From a checkpoint of a small transformer trained on Wikipedia.
Size: 16 layers, width 128, 2 heads of 64 (1 for keys and values), MLP 320 SwiGLU, vocabulary 1045, 3.17M parameters.
Architecture: RMSNorm before each block, learned and rotary positions, biases on query, key and value, tied embeddings.
Training: a variant of Muon for these matrices, 12126 steps.
Each number is 128 + 24 x the weight over the matrix's rms, rounded and kept within 0 to 255. Layers, rows and columns count from 0.

# layer 12 MLP gate, 320x128, rms 0.159, rows 10-27, columns 0-127
[[109 138  91 130 107 111 122 112  72 153 143 116  89 137 121 119 156  88  99 125 147 116 153  90 107 117 137  97 105 168 117 125 112 109  93 135  99 132 119  90 128 125 121 118  99 128 125 117 148 170 138 146 122  98 121 137 139 120 112 124 118 134 125 129  87 149 136 153 137 182 119 140 141 121 121 101 102 140 138 139 158  97 141 142 154 139 111  98 145 171 135 138 106 125 115 167 114 124 126 152 168 135 144 116 112 142 126 112 156 138 166 134 137  70 151 117 134 124 109 120 125 154 107  95 148 149 140 158]
 [143 155  86  93 129 118 121 109 131 137 133 154 134 147 175  99 119 124 116 191 114 139 168  77 113 111 113 117 161 146 131  69 159 125 175 104 131 128 102 105 171 179 125 179  81 129  91 122 159 103 147 142 174  87 141 116 134 147  92 131 156 134  87  87 148 101 131 102 116 142 157 129 123  91 104 135 149 137 147 170 123 136 171 124 116 150 106 136 124 130  90  61  80 117  97 120 165 114 146 138 115 172 155 101 128 185 126 102 148 110 139 110 120 125 110 142 126 110 130 150 159 117 156 125  88 157 153 120]
 [181  88 109 152 142 131 149 189 117 111 146 143 121 131 154 134 110 150 118 103 125 141 120 122 116 141 119 139 116 129 156 124 112 143 106 145 133 138  72 128  86 135 156 148 161 108 148 130 160 119 126 173 113 166 128 118 164 106 153 150 106 128 138 140 131 114 143 110 132 150  85 115 140 118 180 114 146  96 154 170 104  71 134 169 158 195 102 137 152 132 127 147 122 119 144 123 176 113 173 114 162 109 116 139 167 139 117 114 119  95 103 146  94 148 125 110 109 151  91 130 118 128 143 111  92  93 187 100]
 [ 84 114 104  93 110 118 120 203 121 150 135 132  97 101 142 131 137 122 170 162  97  79 100 134 126 109 108 121 104 123 130 133 168 101 134 152 132  96 126 136 104 124 180  87 123 142 105 112 130 102 154 105 130 131 107 125 178  98 135 145 119 101 140  99 121 115 155  93  94 106 116 120 100 123 127 129 141 103  99 118 121 126 131 109  73 139 124 160 170 141 135 172 119 141 126 138 144 116 138 132 127  92 111 125 149 117 150 121 141 122 133 115 117 106 104 165 116 123 120 112 144 145 158  98 141 141 158 162]
 [122 133 121 137 122 119 118 156 110 173 164 121 118 109 151 112 119 110 104 151 146 109 139 116 135 116 102 101 162 134 127 155 117 124  91 113  94 176 192 143 119 109  97 110 129  87 139 125 112 159 124 148 162 185 116 139 105 148 154 134 123  65  96 131 129 125 132 141 122 128 118 102  98 134 153 135 113 128 157 101  92 134 117 127 133 119 113 139  95 142 140 143 153 116 136 134 119  93 160 105 162  92  88 112  99  79 115 120 158 114  85 131 149 174  92 106  96 108 141  91 130 156 104 114  93 149 135 118]
 [145 116 150 143 138 103 166  98 116 166 157 120 125 123 156 116 116 128 120 117 129 127 106 125 131 141 135 124 126 126 150 125 108 172 125  96 152 146 155 128  84 121 133 115 122  87  89 134 157 102 120 151 128 142 138 141  94 109 168 126 157 157 109 128 108  96 115 138 144 119 165 116 139 122 152 121 180 127 145 116 146 110 126  73 125 110 140 107 103 162 136 118 115 105 153 125 129 150 132 139  73 166 122 140 113 120 138 123 136 115 132 101 134 121 110 104 164 120 135  86 127  99  53 126  99 149 162 113]
 [147 120 176 110 117 118 134  77 141 143 152 140 137 142 121 136 144 118 100  78 170 129 142 120 124 119 156 115 157 149  97 111 118 159 109  73 141 140 149 135 157 133  90 156 124 106  99  89 134 155 142 117 103 180 139 153 143 156 134 121 115 139 132 137 126  99  91 144 130 113 129 122 135  95 143 102 186 126 131 139 114 113 134 148  90 126 108 177 142 103 132  91 112 102 156 165  86 134 128 148 143 156 148 131 145  98 125 182 132 111 127 137 138 123 118  97 137 149 149 154 178 130 126 108 127 127 118 163]
 [112 144 106 103 137 128 140 134 149 134 127 101 141 164 127  79 173 143 116 179 123 116 122 107 157 118 144 115 138 138 132 122 127 131 135 110 130 152  92 155 116 117  83 132 123 118 108 129 140 115  73 114 140 152 125 133 144 119  99 117 148  86 148 113 138 113 127 183 114 154 136 132 108 178 111 116 148 128 146 141 137  94 138 141 123 147  99 138 155 160 132 116 132 139 109 148 129  82 124 102 120  88 112 138 178  98  86 149 121 134 105 116 123 120  82 154 101 116 137 125 153 176  88 169 109 162 128 138]
 [144 122 125 176  61 106 146 113  89  97 118 110 133 117 124 121 145 117 107 137 135  99 135  88 121  98 139 110 147 109 139 110 150 133 115 115  94 147 102 106 100 123 106 178 161 150 154 120 115 108 131 117 119  89 168 175 128 132 106 107 147  65 107 152 117 104 113 162  89 139 133  80 149 105 142 158 124 154 110  99  93 104  87 148 150 120 110 151 136 142 129 108 156 106 133 143  98 113  78 118 129 153 140 145 161 122 122 151  76 124  77 107 155  74  96 120 106 123 142 174 189 149 145 102 120 129 110 121]
 [131 127 114 108 134 106 114 121 109 131 112 120 161  89 148 132 114 137 158 120 118 111 127 109 138 126 155 124 142 130 147 117 125 120  91 123  75 149 113 100 157 135  67 112 138  75 101 136 126 143 126 135 129 134 118 106 131 126 111 192 137 131 105 143 145 114 143 166 165  97 134 134 150 117 121 167 144 111 128  99 157 163  97 113 126 105 150 104 113 155 134 113 169 141 153 116 130 154 109 135 136 141 118 115 126 159 163 139 126 160 128 134 146 102 145 125 129 134 108 154 145 120 140 148 103 128 143 164]
 [141 117 100 138 127 113 126  76 143 135 162 172 167 177  96 125 130 154 112 185 111 142  96 104 122  79 142 163 165 143 193 105 181 130 128 142 145  93  64  99 151 121 119 139 124 108 136 114 177 106 132 101 157 169  87 118 103 107 151 113 121 121 173 143 147 129  88 102  98  91 145 107 169 120 113 137 135 105 126 157 146 129 114  96 118 101 125 132  89  77 157 124 101 104 159 110 137 109 161 144  93 101 137 135 124 122 162 127 123  86 153 198 164 176 115  95 138 117 110 117 187 145 129  98 146 124 113 120]
 [175 105 136 110 142 100 167 122 113 145 115 171 140 108 133 123 147 138 132 139 127 122 133 104 125 121 141 130 119 117 153 156 151 138 108 104 131 135  99 119 129 128 121 130 196 141 123 106 118 104 123 155 125 117 124 124 147  87 147  45 148 140  82 111 160 154 125 102 144 124 136 128 142 109 105 100 125 109 112 167 114 127 151 164 146 120 154 111 161 158 102 142  93 126 153 112 127 130 115 123 144 131 188  96 175  92 133 134 166 119  97 135 158 160  96 109 143 115 131 116  98 121 127 165 151 162 106 144]
 [123 143 135 141 129 135  98 104 151 132 134  99 129 166  93 125  96 144 153 151 120 126 160 103  97 162 149  92 111  94 142 127 118 135 118 152  85 148 137 146 114 139 146  84 129 124 111 164 153 128  97 150 126 123 116 142 141  93 102 121 193 140 122  91 109 109 122 144 135 152 141 154 113 130 133 103 142 153 115 120 141 128  90 149 138  83 131 135 126 143 104  99 111 139 158 121 130 117 106 107 112 124 151 149 161 145 165 154 141  99 154 143 132 112 116 141 124 120 130 121 137  82 146  90 148 154 141 120]
 [162 127 101 144 123 107 166 125 105 146 181 149 126 107 134 132 148 130 145  88  63 141 130 105 116  95 125 122 147  93 131 123 104 142 134 115 110 155 150 156 132 101 145 143 131 147 123 109 135 120 135  96 132 105  88 114 143 147 132 134 146 108 169 104 120 128 143 155 114 150 117  90 144 109 158 126 180 140 104  90 158  80  96 103 133 124 147 154 141 138 126 129 164 130 122 159 120  94 136 120 117 110 143 146 102 151 131 104 147 185 131 132 143 103  45  93  90 115 144 123 129 137 129  80 123 107 122 153]
 [140 133 110 114 137 132  94 160  87 122 137 126 118  91 105 127 155 114 127 172  99 135 112  89 151 152 109 164 135 134 136  89  83 133 135 117 134 113 146 110  98 140 155 185 145  98 115 111 147 180 102 123 111  80 128 107 131 133 121 140 136 126 154 121 156 167 114 137 111 121 120 164 168 139 143 133 131 153 154 113 112 138  85 161 147 165 101 111 114 146 132 105 147 132 103 130 136 119 100 113 100 114 135 107  86 115 149 107 150 158 122  99 162 125 114  90 131 117 142 137 128 136 108 136 133 168 109 125]
 [105 163  83  87 118 132 175 185 130 149  87 184 138 102 130 123 192 155 127  82 156 145 133 111 128 144 100 153 143 132 144  98 161 159 101 138 129 148 168 198 174 152  87 181 135 119 131 146 111 117 132 156 154 142 141 128 139  86 101 131 114  97 114 118 101 138 154  59 145 111 111 164 146 101 159 176 146 147 100 108 150 169 143 158 139 102 116  97 126  91 128  72 116 118 130 104  87  80 130 126 114  97 161 163 148 115 141 151 124 181  95 152 120 154 113 159 139 126 190 130 175  96 170 154 124 173 125 102]
 [145 150 151 109 133 165 115 152 108 114  79 182  97 157 149 110 105 138 138 150 136 124 174 131 122 182 136 117 129 170 134 155 153 134 157 127 103  93 128 128 139 139 158 109 143 154 118 125 139  75 131 189 118 119  87 127 155 137 142 112 138 130 147 126 121 105 154 129  96 123 136 103 131 111 134 137 129 149 160 190 150 135 137 124 148 151 114 137 151 135 122 145 157 100 170 108 138 124 129 133 121 101 114 141 117 119 121 133 139 130 136 156 140 111 124  97 141 106 118 119  93 120 146 129 134 100 153 120]
 [ 72 107 131 110 144 147 155 171 110  80 118 171 102 103  95 148 118 111 106 120 127 120 123 112 147 130 135 134 110 150 173 135 139 107 105  94  84 160 105 123 144 117 133 108 121 137 119 109 110 130 140 101 143  94 146 159 132  83  99  99 139 113 129  89 142 155 149 127 132 141 140 127  95 136 121 176 120 145 143 153 112 101 121 131 146 174 129 123 119 129 104 137 131 151 141 121 130 138  64 134 102 132 150 128 141 124 136 101 124  96 135  95 146 152 158 140 113 125 127 131  88 157 164 127 153 157 140 121]]
# layer 12 MLP up, 320x128, rms 0.157, rows 10-27, columns 0-127
[[117 134  94 134 150 123 138 163 138 155 126 106 119 143 126 145 119 148 122 130  90 164 116 155 126 161 125 147 126 102 113 150 102 174 156 115 118 134 131 145 123 132 131 126 108 122 126 137  82 111  95 122 145 116 160 124 128 139 127 110 144  77 131 107 158 143 142 109  95 117 146 128 127 137 128 108 164 103  77 144 110 156 113 147 156 137 125 165 114 133 147 115 174 172 129 101 109  91 139 101 148 140 137 153 106 123 115 140 134 113  58 126 144 175 127 121 171 121 128 126 128  88 129 151 133 137 121 129]
 [143 115 148 122 109 103 128 135 125 119 150 100 126 138 115 130 156 105 140 105 170 171 126  76 113 103 108 179 114 139 151 168  93 134 109 135 159 134 121 119 146 119 106 123 171 148 207 137 161 138 148 136  95  79 128 162  98 182 121 127 142 112 144 129  80 172 156 104 147  97 139 153 128 156 114 121 109  70  69 133 137  89 129  79 101 114 153 107 102 159  97 175 130 153 132 130  93 159 153  82 131 136 103 119 146 107 135 102 100 140 103  96 168 123 157  96  97  80 102 128  99 109 134 151  99 108 144 155]
 [124 164 109 144 101 111 132 113  87 123 111 103 111 130 160 148 137 106 120 102 134  95 112 117 146 137 114 167 163 119 112 117 121  99 151 108  94 118 118 131 114 106 113  91 125 109 107 118  87  91 105 104 118  89 127 100  94 173 106 136 105 143 134  95 145 177 111  72  83 113 121 120 181 129 117 111  98 153  92  95 129 149 130  96 135  92 133 139 118 133 111 149  88 157 113 144  98 167 142  90 115 151 128  82  79 149 105 105 131 110 122 111  66 134 120 108 135 127 165 132 110 164 126 139 170 122 110 132]
 [112 127 144 146 107 153 107  98 104 127 169 116 122  90 127  83 144 131 119 158 134 115 140 172 185 110 122  96 151 148 133  97 180  83 137 132 113 123 108 104  86 133 102 109 123 134 136 145 142 128 163 143 145 102 104 142 109 122 138 135  89 132 155  79 119 106 174 133 138 112  78 111 161 123  97 153  89 115 129  77 149  93 100 118  69 130 119 129 126 115 123 138 135 136 185 133 117  98 144 163  95 121 112 111 113 167  74  97 126 164 147 147 122 122 113 136 131 139 158 121 114  59 139 109 109 120 136 137]
 [150 113 111 102 140 138 134 143 131 111 111 107 118 100 132  96 101 126 168 177 107  87 118 146 131  98 109 134 143 111 139 127 112 143 165 179 144 150 131 129 172  94 114 156  97 174  63 125 135 114  74 117 121 120 137  59 153 127 136 148 126 163 118 138 110 138  91 126  92  96 141  87 120 119  94 137 201 150 122  81 112 121 148 161 139 136 148  77 104 142 135 127 137 158 130 123 126 144 143 138 128 107 124 132 122 121 122 131 160 109 131 160 105 120 129 147 138 130 132  78 106 122 100 118 152  86 147 138]
 [152 121 142 135 146  91 118 147 135 164 133  99 121 125 130 128 153 167 134 118 117 146  91 131 126 111 140 160  96 144 119 137 145 125 124 124 143 114  99 124 114 137 127 116 111 112 103 108 145 130 121 161 119 165 112 138  80  88 124  95 136 170  98  83 139 158  75 144 126 128 165 111 110 133 126 120 123 131 121 112 113 138 123 147 122 154 162 139 124 132 106 115 118 132 115 121 181 166  99 138 131 131 145 122 141  99 118 127 170 114 129 136 130 141 145 115 175 108 118 133 122  85 113 103 114 166 133 121]
 [131 124 142 115 113 116  81 102 136 157 100  99 133 118 132 121 138 130 152 118 168 135  78 110 165  87 118 131  89 137 121 126 117  75 113 146 172 193  91 146  93 124 104 141 163 142 131  99 137 135 144 116 157  71 136 123 130 147 148 158 117 111 137 130 171 130 120 123 129 150 133 104 101 114 102 162 101 104 138 150 114 166 169 131 115 139 109 106 139 144 138 165 128 143  98 147 122 102 155 113 130 111 128 133 180 127 153 132 147 103 117 161 117 134  79  79 115 102 159  91 117 158 168 104 115 182 100 130]
 [129  96 127  87 113 166  97 146 130 106 134 140 107 124  92 145 137 106 182 102 121 156 117 131 130 109 131 137  93 145 135 126 115 146 103 125 151 134 172 166 176 135 138 102 114 157 194 138 121 139 132 121 129 138 121 109 128 154  83 130 111  92 120 136 127 112 148 148 137 130 128  60 121 117 153 147 153 123 148  77  90 146 130  86 136 145 121 101 161 102 105 148 134 129 165 132 141 115 138 105 152 133 111 159 151 189  91 136 111 140 121 128 128 168 153  95 121 154 132 150 148 139 155 106 149 131 167 110]
 [125  98 109  89 168 140 125  92 143 154 156 129 109 103  93 122  91 167 138 108 114 136 166 138 122 152 145 128 178 107 118 162 148 141 116 149 132 129 147  69 104 124 181 151 147 106 156  65 156 143 194 128 151 126 148  89 144  51 150 185 114 121 143 151 127 137 138 134 127 151 134 129 100 129 118 125 124 180 134 161 130 126 122  99 105 125  87  91  77 140 156 111  95 138 126 153 131 161 132 125 130  97 130 148 140 102 154 131 133 117  92 127 108 101 119 152 162 107 114 116 129 138  99 125 126 166 106 150]
 [107  98  87 110 164 124 164 142 114 120 120 104 156 109 112 154 167 144 133 103 144 153 146 120 159 164 115 116 140 148  87 128 134 189 132 123  99 165 173 122 141  60  96 115 140 108 133 130 137 133 175  75 138 126 121 146 119  86 125 127 133 126 148 149 151 103 149 156 105 118 130 119 136  86 122 119 122 123 114 161 141  98 117  99 124 143 126 115 158 118 125  96 118 120 126 142 152 148 113  90  95 137 151 133 152 147 133 160 135 135 154 101 120 115 109 116 100 139  55 123 132 134  97  93 157 162 144 162]
 [169 119 118 142  84 135  61 123 125 120 137 180 122 112 177 146 143 119 192 147 110 182 107 133 157  91 155  80 130 111  98 102 127 137  98  88 144 144  96 108 155 130 120 133 105 186 120 135 150 130  89 135  95 111 185 118  97 116 133 136 120 132 124  98 158 133  99 115 122 126 133 125 159 105 154 116 160 107 142 161 139 133 152 134 145 145 109 131 107 135 131 140 141 120 119 161  96  86 150 130 144 133  99 111 112 131  66 126 142 142 140 135 140 115  86 141 100 138 152 158 143 130 115 100 171  96 121 151]
 [ 99 179 130 159 149 134 181 118 122 127  93 137 131 108 107 128 131  91 114 108 150 100 156 117 119 131 171  94 146  95 134 136 121 150 128 127 110 141 121 103 106 127 106  96 166 145 117  90 163 144 160 110 119 118 103 131 125 105 168 123 123 156 121 166 140 110 110 145 190 119 102 114 131 162 139  95 143 127  58 169 111 120 154 148 124 138 137 153 156  78  82 120 130 121 146  96  85 116 133 117 153 175 155 170 127 110 122 156 126  53 102 146 126 125  86 112 164  90 118 155 141 161 131 132 135 159 120 131]
 [154 132 118 107 170 116 136 152 105 164 112 130 126 141 110 124 146 133 125 142 166 152 126 114 142 126 108 151 105 136  85 152 132 131  94 120 123 112 120 119  95 154 107  98 102 105  94 146 101  88 134 157 122 143 113 120 187 178  99 143 107 146 147 102 143 128  80 130 143 123 150 108 134 103 142 116 118 114 101 135 115 140 122 130 117 126 125 141 155 134 106 130 124  92 167 191 139 108 123 108 157 115 101 143 148  95 120 138  74 161 141 136 111 122 136 142 102 116 114 102 113 112 172 134 136 109 132 132]
 [ 96 125 129 126  89 128 114 134 131 134 124 150 111 148 125  98 109 118  96 126 113 122 130 131 159  78  94 117 115 106 156 114 124 112 134 116 166 144 145 108 111 130 188 127  89 121 101 120 167 115 139 155  61 156 183 156 123 141 129  92 136  95 127 152 114 120 151 133 122 141 113  97 120 167 122 113  98 118 154 146 111 122 118 184 127 118 113 141 105 119 144 139 140 136 111 122 117  96 137 121 133 140 109 122 119 105 131 124 108 131 128  50 148 127 102 132  99  99 116 121 123 110  96 119 110 112 118 114]
 [119  91 111 103 132 159 136 107 150 106 100 147 127 120 108 110 167 116 128 142  91 135 135 158 112 132 110 127 145 125 116 108 131 122 127 111 168 134 128 146 137 140 114 164 174 194 148 126 117 119  96 147 101  75 154 126 132 155 130 120 140 108 142 139 108 144 128 138 136 130 154 107 139 147 125 127 165 136 143 121 107 135 136 108 129 152 167 119 106 100 103 148 119 130 135  99 157 123 123 137  96 130 175 135 129 120 128  86 119  87  87 172 122 115 113 142 136 128 113 124 130 179 150  96 151 169 134 136]
 [148 133  71  81 139  84 131 141 124 152 140 164 183 162 131 142 113 151 159  96 143 133 146 124 110 175 103 114 169 180  85 157 148 127 137 139 119 116 118  99 159 139 147 131 169 114 125 137  86 104 123 139 133 137 122 137 143 125 156 150 114 142  98  93 145 128 114 123 142 113 104  88 189 123  65 141 122 133 125 193 122 109 110 123 123 201 166 145 120  83 128 141 124  90 183 109 141  87 182 115 136 114 116 114 162 132 110 153 128 141 139 145  92 121 121 130 127 119 191  96 103 155  85 118  87 118  90 129]
 [111 112 162 133 130 119 112  87 132  96 137 111 127 131 122 145 150 132 119 148 174 132 135 142 113 136 123 114 127 117 151 134 116 157 162 139 162 131 104 137 153 139 144 109 160 134 116 148 114 127  92 145 142 155 134 149 156 153 153  77 137 161 175 174  90 114 164 112 130 158  73 128 121 145 110 120 136 157 118 152 136 128 121 145 134 119 137  93 100  89  83 144 136 108 161 143 125 136 154 131 150 135 100 145 154 128 121 102 111 129  91  70 142 162 117 113 101 131 103 145 144 147 135 129 117 127 175 133]
 [124 132 123 135 151 138 140 136 127  75 148 132 170 137 127 140 125 122 116 101  85 116 163 124 119 161  94 105 134 104 143 117 158 127 103 151 131 111 156 152 140 112 117 132 160 126 136 125 141 147 159 138  81 145 117 163 133  63 118 127 119 125 120 135 153 150 114 172 152 147 153 109 160 168 144 124 178 141 166 127 107  89 147 128 132 129 120 120 145 112 128 159  84 162 144 133 132 102 171 107 130 133 150 124 139 137 135 130 118 150 130 116 129 126 120 145 129 128 135 182 126 152  83 125 102 130 135  82]]
# layer 12 MLP down (transposed), 320x128, rms 0.146, rows 10-27, columns 0-127
[[109 141 165 134 149 150 121 109 170 138 115 131 133 136 132 116  85 156 100 132  93 151  96 128 122 150 124  91 114 146 144 118 147 140 174 150 158 139 116 133 100 157  82 122 134 156 103 128 145 136 151 128  94 152 138 133 138 129 120 104 132  92 169 115 104  96  99 144 120 103 130 158 115 145 121 141 132 100 147 128 101 147 157 106 164 118 106 141  88  90 145 122 143 127 146 122 142 143 130 103 108 144 118 149  84 139 108  96 147 102  96 159 118 169 146 162 117 131 108 113 134 115 128 122 116 128 141 124]
 [119 166 168 132 135 117 126  97 115 103  97 117 171 153 137 153 105 118 133  95 112 146 114 137 116 208 109 135 117 118  93 134 131 122 126 132 119 142 125 140 117 146 141 189 167 166 120 111 129  80 110 187 102 150  93 132 117 109 116 114  97  79 126 115 100 155 123  91  93  71  69 174 126 151 130 116 147  87 103 123  67 160 141 150 150 103 102 164 159  89 100 117 157 147 117 122  94 101 135 147 135 108 151 160 155 134 168 167 141  98 141 136 135 137 119 136 131 125  98 161 144 111  56 152 159 121  76  96]
 [127 154 115 105 163  92 136  54 182  97 140  91 179  94 128 178 138 173 117 136 114 131  94 157 151 133 112 116 135 161 118 138 134 126 114  72 140 159  96 120 136 126 103 111 139 155  77 126 158 113  68 129  68 115 128 130 139 128 127 155 131 116 140 172 164 144  71 104 108 142 120 110 109 141 132 102 108 156 143 130 186 128 138 139 156 129 127  95 117 145 118 103 110 161 119 160  99  84 109 123 130 108 114  76 101 173 132 138 147 128 152 171  83 152 145 157 112 110 139 170 114 150 154 161 150 140 159 162]
 [129 101 144 112  94 116  73  80 130  97 149 121 126 135 113 132 101 134 121 156 129 139  97 114 118  85 110 140  80  74 112 157 102 122 124  89 121 152 139 121 118 130 118  96 111 126  90 134 130 107 122 128 115  84 119 117 138 124 116 153 150 122 115 145 137 142 120 128  68 126 129  93 142 159 140 144 108 131  90  99 103 155 102  94  84 143 147 109 142 125 127 161 139 144 149  94 133 150 164 113 126 127 115  94 139 151 158 137 117 128 114 111 139 103 109 135 126 129 111 119  74 140 124 117 132 111 112 130]
 [153 130 140  82 112 108 168 150 146 125 101  88 153 136 110 134 133 147  97 150 111 170 131 152 133 162  89 127 101 138 110 139 160 128 101 127 103 129 115 115 117 119 114 109 116 123 111 116 134 100 171 143 112 134 127  92 171 130 159 130 135 111 143 139 167 112  91 127 107 130 147 110  46 118 128 164 143 114 153 148  81 145 138 138 132 122 146 143  95  89 126 145  98 115 115 128 129 126 142 135 118 164 137 138  80 142 180 104  94 131 149 123  97 104 132 119 117 106  62 137  51 188 135  93 122 137  90 122]
 [135 157 145 185  93  96 137 121  68 134 116 146 131 158 116 132 133 161 117  87 104 132 127 135 116 128 133 127 119  73 154 124 131 109 118 153 113 124 158 168  73 170 101 113 135  97 119 127 112 145 133 137 164 121 169 110 141 146  98  83  99 125 178 114 121  94 135 133 160 139 113 158 175 130 142 146 141 132 128 135 140 147 123  84 130  80 104 149 120  75 116  99 158  99 161 132 119 114 142 117 126  92 136  87 126  96 116 125 112 145 103 145 148 138 148 124 140 130 147 134 102 158 140 146 131  99 108 176]
 [123 118 168 153 117 148 142 145 135 130 138 117  82 150 127 142 126 113  87  94 116 122 121 132  90 108 108  87 126  82 108 167 135 123 121 175 131 123 120 127 161  77 141 126 149 141 119  65 120 143 125 145 147 148 117 116 120 134 187 106 132 164 129  93 160 129 115 105 141 161 165 111 114 108 120 141 119 161 140 129 116 169 179  78 152 102 117 117 135 120 127  84 126 161 110 116 161 128 119 128 107 129 121  83 132 109 132 152 166 142 112  89 123 128 103 122 133 168 101 163 162 109  96 133 135 104  88 102]
 [142 124 110 135 143 120 172 164 161 122 132  90 149 124 147 106 164  95  97 166 169  62 139  97 151 155 142 167 111 135 124 133 136 113 115 103 141 160 141 129 123 158 140 110 147 125 125 127 103 148 123 160 126 119 114  96 173 100 145 107 146 149 126 162 111 137  96 100 140 138 155 110 138 105  75 152 108 143 143  96 148 154 118 149 109 158 123 120 148  93 156  98 165 149 102 167 144 129 106 137  78 119 116 145 127 141 110  92 114 139 106 115 131 130 147 170 133 118  91 148 181 126 152 173  97  86 162 122]
 [132 162 178 117 140 103  99 106 113 156 190 165 150  87 106 130 107 172 130  80 122 156 134  93 149  85 122 134 144 148 135 177 120 143 127  98 173 140 140 161 157 129 142 130  97 154 148 171 116 162 145 157  97 133 141 138 100  62 120 126 136 162 111 105 117 125 157 112 141 131 161 202 120 178 165 124 152 104 120 102 161 100 173 154  74  92 143 105 122 143 117  97 156 169 123 117 159 153 155 122 148 122 147 140 104 146 109 123 129 129 140  90 109  82 123 136  77 146 126 135 127 127 132 117 115  99 106  90]
 [129  91 144 130 114 125 115  80 134 131 152 124 150 125  89 110 134 147 140 143  99 120 143  88 142 128 121 103 104 101 122 124 148 102 131 146 149 128 119  97 111 142 113 153 129 139 129 129 138 138 142 117 142  98 126 128 144 130 109 144 138 142 130 127 115 131 157 132 119 149 154 111 159 186 126  97 133 107 157 127 143 141  99 170 108 140 174  86 122 132 140 127 136 119 107 126 110 134 126 134 152 144  76 124 124 112 188 150 102 124 115 113 114 135 135 128 123 135 136 141 126 153 113 115 127 131 128 118]
 [132 140 144 137 188 110 131  87 153 127 158  94 110 118 135 155 153  97 109 146 123 109  90 195 125  94 120 154 190 151 133 137 163  84 133  94 123  97 119 117 120 117 112 126 160 131 119 120 160 105 138 133  91 154 172 129 128 101 114 101 141 104 162 126 171 107 117 110  80  77 201 131 164 106 110 101 128 157  73 158 156 116 112 140 119 116 136 108 107 127 109 110 143 103 157 105 129 119 142 140 118  98 159 153 167 167 154 128 121  88 102 172 137 189 125 161 119 122  97 165 142 101 118 116 131  67 118 154]
 [103 151 129 104 103 131 145 113 150 135 163 166 157 119 122 124 127  97  69 132 130  93 129 127 106 147 132 137 148 120 162 146  90 158 135 103 172  91 135 132 200 100 154 129 149 116 158 127 139 104 147 121 135 113 115 159 133 122 139 139 160 105 111 120 144 173 114 120 140 121 146  82 125  90 137 110 115 119 161 113  98 176 160  80 162 127 141 148 157 119 113 132  96  90 123 119 122 109 120 125 140 135 103 129 113 130 148 144 152 150  63 180 164 138 151 169 148 121 117 131 156 131 142  98 172 127 124 111]
 [149 134 125 103 147 125 146 112 144 109 127 154 135 126 143 121 123 131 153 131 106 112 150 160 135 129 156 134 155 152 150 113 118 120 116 133 151 120 124 147 124 136 133 126 138 121 150 128 141 136 139  98 143 137 123 146 115 141 155 107 129 110 109 126 164 119 123 126 120 122 102 118 129 127 131 133 134 110 123 144 150 142 128  97 117 111 113 156 129 122 143 131 130 143 141 147 149 120 151 131 150 107 139 116 101 170 108  79 130 130 136 147  98 156 125 122 117 136 120 131 157 128 111 135 137 115 117 102]
 [132  85 146 109 109  86 127 124 130 125 127  80 161 109 157 150 161 151 125 133  96 146 108 151 127 147 143  95 158 136 134 155  84 138 103 147 131 138 138 117 103 128 144 119 121 166 141 131 145 154 169 190 157 149 174 152 143 132 139  91 104 144 103 127  80 139 105 127 100 146 108  95  90 111 146  90 117 124  71 110 133 139 111 154 131 108  77 158 112 108  75 205  99 101 138  84 148 144 142 139 104 169 148 132 102 142 123 137 126  91 102 147 133 130 119  94 175 129 130 157 134 119 162 128 106  91 156  96]
 [ 98 175 157 105 133 137 126 111 126  87 115 132 130 123 145 144 174 167 115 163 117 117 133 125 150 134 154 135  99  99  91 132 117 168 108  74 124 136 155 148  84 169 126 112 118 127 116 110 125  96 118 110 167 111 121  93 178 138 157 143 140 142 137 127 127  98 102 158 151 128 149 109 104 155 171 145 112 140 170  97 168 146 130 140  93 167 156 171 133 117 102 133 131 147 122 126 148 124 150 123 171 140 134  75 137 157 113 132 147 114 113 142 103 105 113 117 106 143  87 106 146 123  97 147 129 114 160 141]
 [ 88 174 115 149 107  88 111 154 160 157 101 132 123 123 127 100 111  93 165 146 128 120  91  69 126 199  80  72 161  87  87 135 109 142 112 149 122 153 123  85 159 125 134  97  91 125 154 153 124 147 116 142 102 124 100 100  92 110 127 139 147 134  93  90 115  74  97 110 171 113  73  91  66 112 139 149 147 136 157 122 101 127 158 117 113 162 162 145 115 141 130 112 106 113 133 128  83  84 163 150 114 141 122 130 106 139  94 162 129 161 171 151 112  80 132 138 125 130 191  99  68 160  19 152 115 150 107 132]
 [139 112 129 107 184 157 122 146 143 116 165 140 144  87 147 143 138 115 139 120 140 104 171 139 114 121 110 161 116 128 115 135 144 144 102  75 156  98 152 115 141 109 115 158 134 169  98 116  88 115 116 140 154 144 113  84 121 162 150 118 133 150 112 161 140 130 148 178 136  81 122 140 144 154 133 112  95 108  96 151 101 147 108 117 141 127 129 107 158 168 126 131 107 110 135 129 146 136 108 124  61 148  99 123 138 182 115 126 105 110 141 137  80 107 159 131 128 115 111 131 111 145 114 123 104  98 186 116]
 [133 144 124 122 119 122 126 161 137 108 126 101  96 138 134 101 105 142 159 136 128 137 130 124 144 138 153  94 106 130 138 131 123 170 117 120 122 110 121 137 154  95 126 126 138 139 123 136 116 156 144  90 171 149 124 127  98 138 127 119 100 153 113 126 123 109 143 169 129 126  94 161 121 129 130 165 143 129 127 113 132 142 137 139 151 133 104 167  89 102 118 157 138 113 133 141 161 103  98 122 166  96 106 127 135 149 107 124 153 122 138 168 153 135  89  83 118 103 110 105 135 136 141 135 138 112 105 117]]